Weights of a small GPT-style language model, trained from scratch on English Wikipedia.
Size: width 160, 2 heads of 64 (1 for keys and values), MLP 512 squared ReLU, 2.52M parameters.
Training: a variant of Muon for these matrices, 8459 steps.
Each number is 500 + 40 x the weight over its row's rms, rounded and kept within 0 to 999. Layers, rows and columns count from 0. Numbers have three digits each. The size before them is the row's rms in percent of the matrix's.

# layer 4 attention query, 128x160, rms 0.107, rows 55-63,118-127, columns 80-119
109:487449515447503524565494455539543516426493471506545527422480475449554507466520491443482547453573442527486532539551481496
105:459513510527439538495463549524468492505477550509519522523468489503437493452513559493547459526427581581501444460425478504
111:466512499555516496436461484494410476508486411493464510533488465478454448564508540528526425542482525528510445520503470528
112:438493610421507546552447557514513510499453584522521447541490554500465455506506506484538504559502528467464503539485558496
107:492500443459444501446463457590503477497526479579510496440499526521501525512484547522465480514533539533468484569595466463
106:551502521471551490491508528496503519478559431488384489437547500529473522552488434501552551560464483503465568488554568508
079:414573573468498467464531448534520507517497513495508510542470496448493551515492463539494505485533481595457504531500558520
092:513552496543432534463443430507475478539511435493522540492481451451518556504459501500493469512515517483576529520477486420
101:524546495448466537515500485619507479497450549470499455451467526558493564518507495550519516463540497432490516540437479506
092:456426516478513486486484491474516547503536480488488439518449596525467451506465504498522463519478460529570567459534507529
106:558509490449480555552542439435524501506484433482542507444497470499503484496500490521547543436549468473545484465471477441
108:467460522517477560479440434438531443591482519484479473472507468553499434488531549451515525449486580476497511483521477550
095:438525495531496535542546493437456507494515500500545426522482441448437467532528500451535515591509446523515513481500437488
092:504556489431450528456481553447529565484568478519518520467566505530549482460438561486546483511498466453490501432479490455
099:456461493501446498483512509496496492545485420489535516448574491558525477458453488561430507477514498518481522495520464422
103:448446535545495601510503481441495507518460458483494484517526515518469455527484470438553467528498490516518516444476490486
090:453488525514445449467525552500510459558489504532507542529514471497510486537510436540437548503524461506409495491433417421
097:521490543461512652504469457521497495538498451521525508505483509526530523520471596423472477572555495491510466426497530483
103:489501493444472454516470486543555496569462509523472470494506532458485522505553509524547466489512506542438516469494553508
# layer 4 attention key, 64x160, rms 0.121, rows 54-63, columns 80-119
094:561505565472515433499536449487555497551498524436441465551538501516510447460484522460481468515551475513497517469506465456
101:579511558464448474555480489509535566477498379530457543419483495477573462493570514471492535479574526511518472474548481504
107:524530533545472479475577466519537478582409587503490516477429527489530505435526521495476512484491582529460504487586468543
093:422467561470553453526512434476500461473496408462509432545462414483478422490554476482485436538542530551513474450477450476
103:488541524456450546577489491474477580457491514518590512450460548485564494527452491471552435571499570451565466435451505447
099:457498523504473576482524541531493535524542525573449478456550568537488475531521488510505440520462541485409507462505471469
110:521535540565524529506495514434441492490565477510553510530572497497510437405456465520523423471516500495475492474561538555
095:429517448508512451439473561448524524484472459549481480504429475479460535504506515558517482538487477513454468515465506460
099:533573543492444572501497493537481499547510459477574484524509563455532522559496500478530475549531516502473511472532486463
104:494538521505369519542527451522505515500477554487472486517486495487476514473455489605519476490542456560471480521449535557
# layer 4 attention value, 64x160, rms 0.118, rows 0-12, columns 80-119
093:550518513530483525481534500505518558521519513497481487390545559485466520478470491462561445482494474511493478458480527565
100:517505462415483498478467571477458519557504538438466552511437487608471492546482516501545535517509448507527540467503460516
095:526424492538499511607481534479490478559481481484524477487571481557463525545476462488410510504456460470494530499464513505
098:520497487452495423573472474492472502453489552512549454468521478435450467544495461486443469461408468488477516458458493431
103:537442480425516448478496484494540522498519486439495497528497460549482509466537555396533505597473509512475545572488407505
106:468471495499509521476454483482535490557521519539523539456524507538464459490435552573513457434510481393516531543496482517
111:491454501487502484509515544534519430470492590484513528493537445476517463445520466490562487510514549403514601464556559446
098:526536550530496498441506505551464548513469527482509568533456461514530537477450411500496503477568492454465518565582473430
108:541472509543513561541524476524476472461485543518507497499558464500459473458433531514560428503455507537504485528535465511
095:494543440432519503527584536453503457521514553479485506520544564500502510486505535513503501503505509453504482450496520515
100:468471547493509476565456537525518514504484496521440535456492449575494450533550464529503493446503501479489521456478542496
098:545559481472552463450477495539389539474508520516480441502522550561526445505545523505486511514470583546489502513531492459
100:430518535557434472516473552456516485568480529517461478489471514511440431569462550404521509481508494435511491475476487446
# layer 4 attention output (transposed), 128x160, rms 0.164, rows 0-12,64-76, columns 80-119
109:422512510552497471573508497557475518572470503508421500553505459501520535469587507523460516497510507526543521521547500542
102:500498492501523570495483510465557499481508498495475480471578463508542514619587535457479522571530527542443444527489505504
096:513487468442527488497524391503492486452532550482427531501491487445466538496508538460539423497537522514539508508507486413
097:511574469587539568399542465489511496463470430538502559483479510468497503508478508510529534545549472566511483477510514449
103:489509510588516506533501505470495492498531598540483534422422469478488497513464491556489538455515533533472471452481567499
106:479478487554467491572503512448480505517467530508507521545461483424513536458534467476450516543498520561497490485462514502
105:543435500493483461523492491511437498545490500515481489514484576511519538502441477534424477457514452551614431457455425535
106:502485500473542535550534524491512482530506506540533461532508521515440501472612528438509458493425495484522417480512468543
103:469548527532541477544526450484549494560489438507501474466445512437454491542502465454502505508514516454514543512466515501
111:507430513519483484500451499498455588547541470519503543537482511528506533475566428513558515543485533511538499524494465555
107:517486449523514547481562496463503553542516570490482461508496510504516610492592508498581509566472485578434517590473446544
103:452481521549526498482528510453568478486524461558596513506457526491476456513434495455496466463578414550483467512469482493
098:537402506462502583486552539528484509468529517492457537527491458511485514440508436557458531497491510514472529537544484499
087:551520526457480469459538507525506501479526494447572485464567599489475531544443465447485493488520450456557530422476464520
090:485529528454556420505478488497475511567458568442433507478441470494491501527450529446468492428487498453543464441498473490
101:535514457481478445504499562512499526545492538555553497499523516479523514527475473505466524400475514443514445474509571554
096:491476523438482508535512532496461505410530559484549420504499422492436493526468518480503526476445457469476535524414490436
102:511533427460493442397451531452543425510480442445529498551489423510536502489508548446520507558517523499468550527533432483
093:498535588484464467521548499542562441497507482509562530467490520509534419542440488547514539483482466446501534497536491502
109:480559460549459490517498485520496487462479524475511474518556447555474429484549547504512489558466519463453592544516554397
101:484485471465496464506499470463468504512451450459442557451491454482549525556443425516496505499593485531449499524489482432
106:500511473510546526481477467533480494495495484517453510458505491535525506487471450500546450551533499575499519452549476506
088:463532421475492506536557458452565386485510531560491447508539546511538482466486544507526473483479435429498505507532518521
094:516532582507502468492467529516452493507546472551452491505520502553452458531499426517484524535464521475523559470481564548
097:493502529416488504499492491464510547498544524468475482544548490546526524489589483531455524534421578464545523540521481443
097:454533546545473384484477484458546533592485477551515459504532504491526516550518512491470515580527461486512438417483478480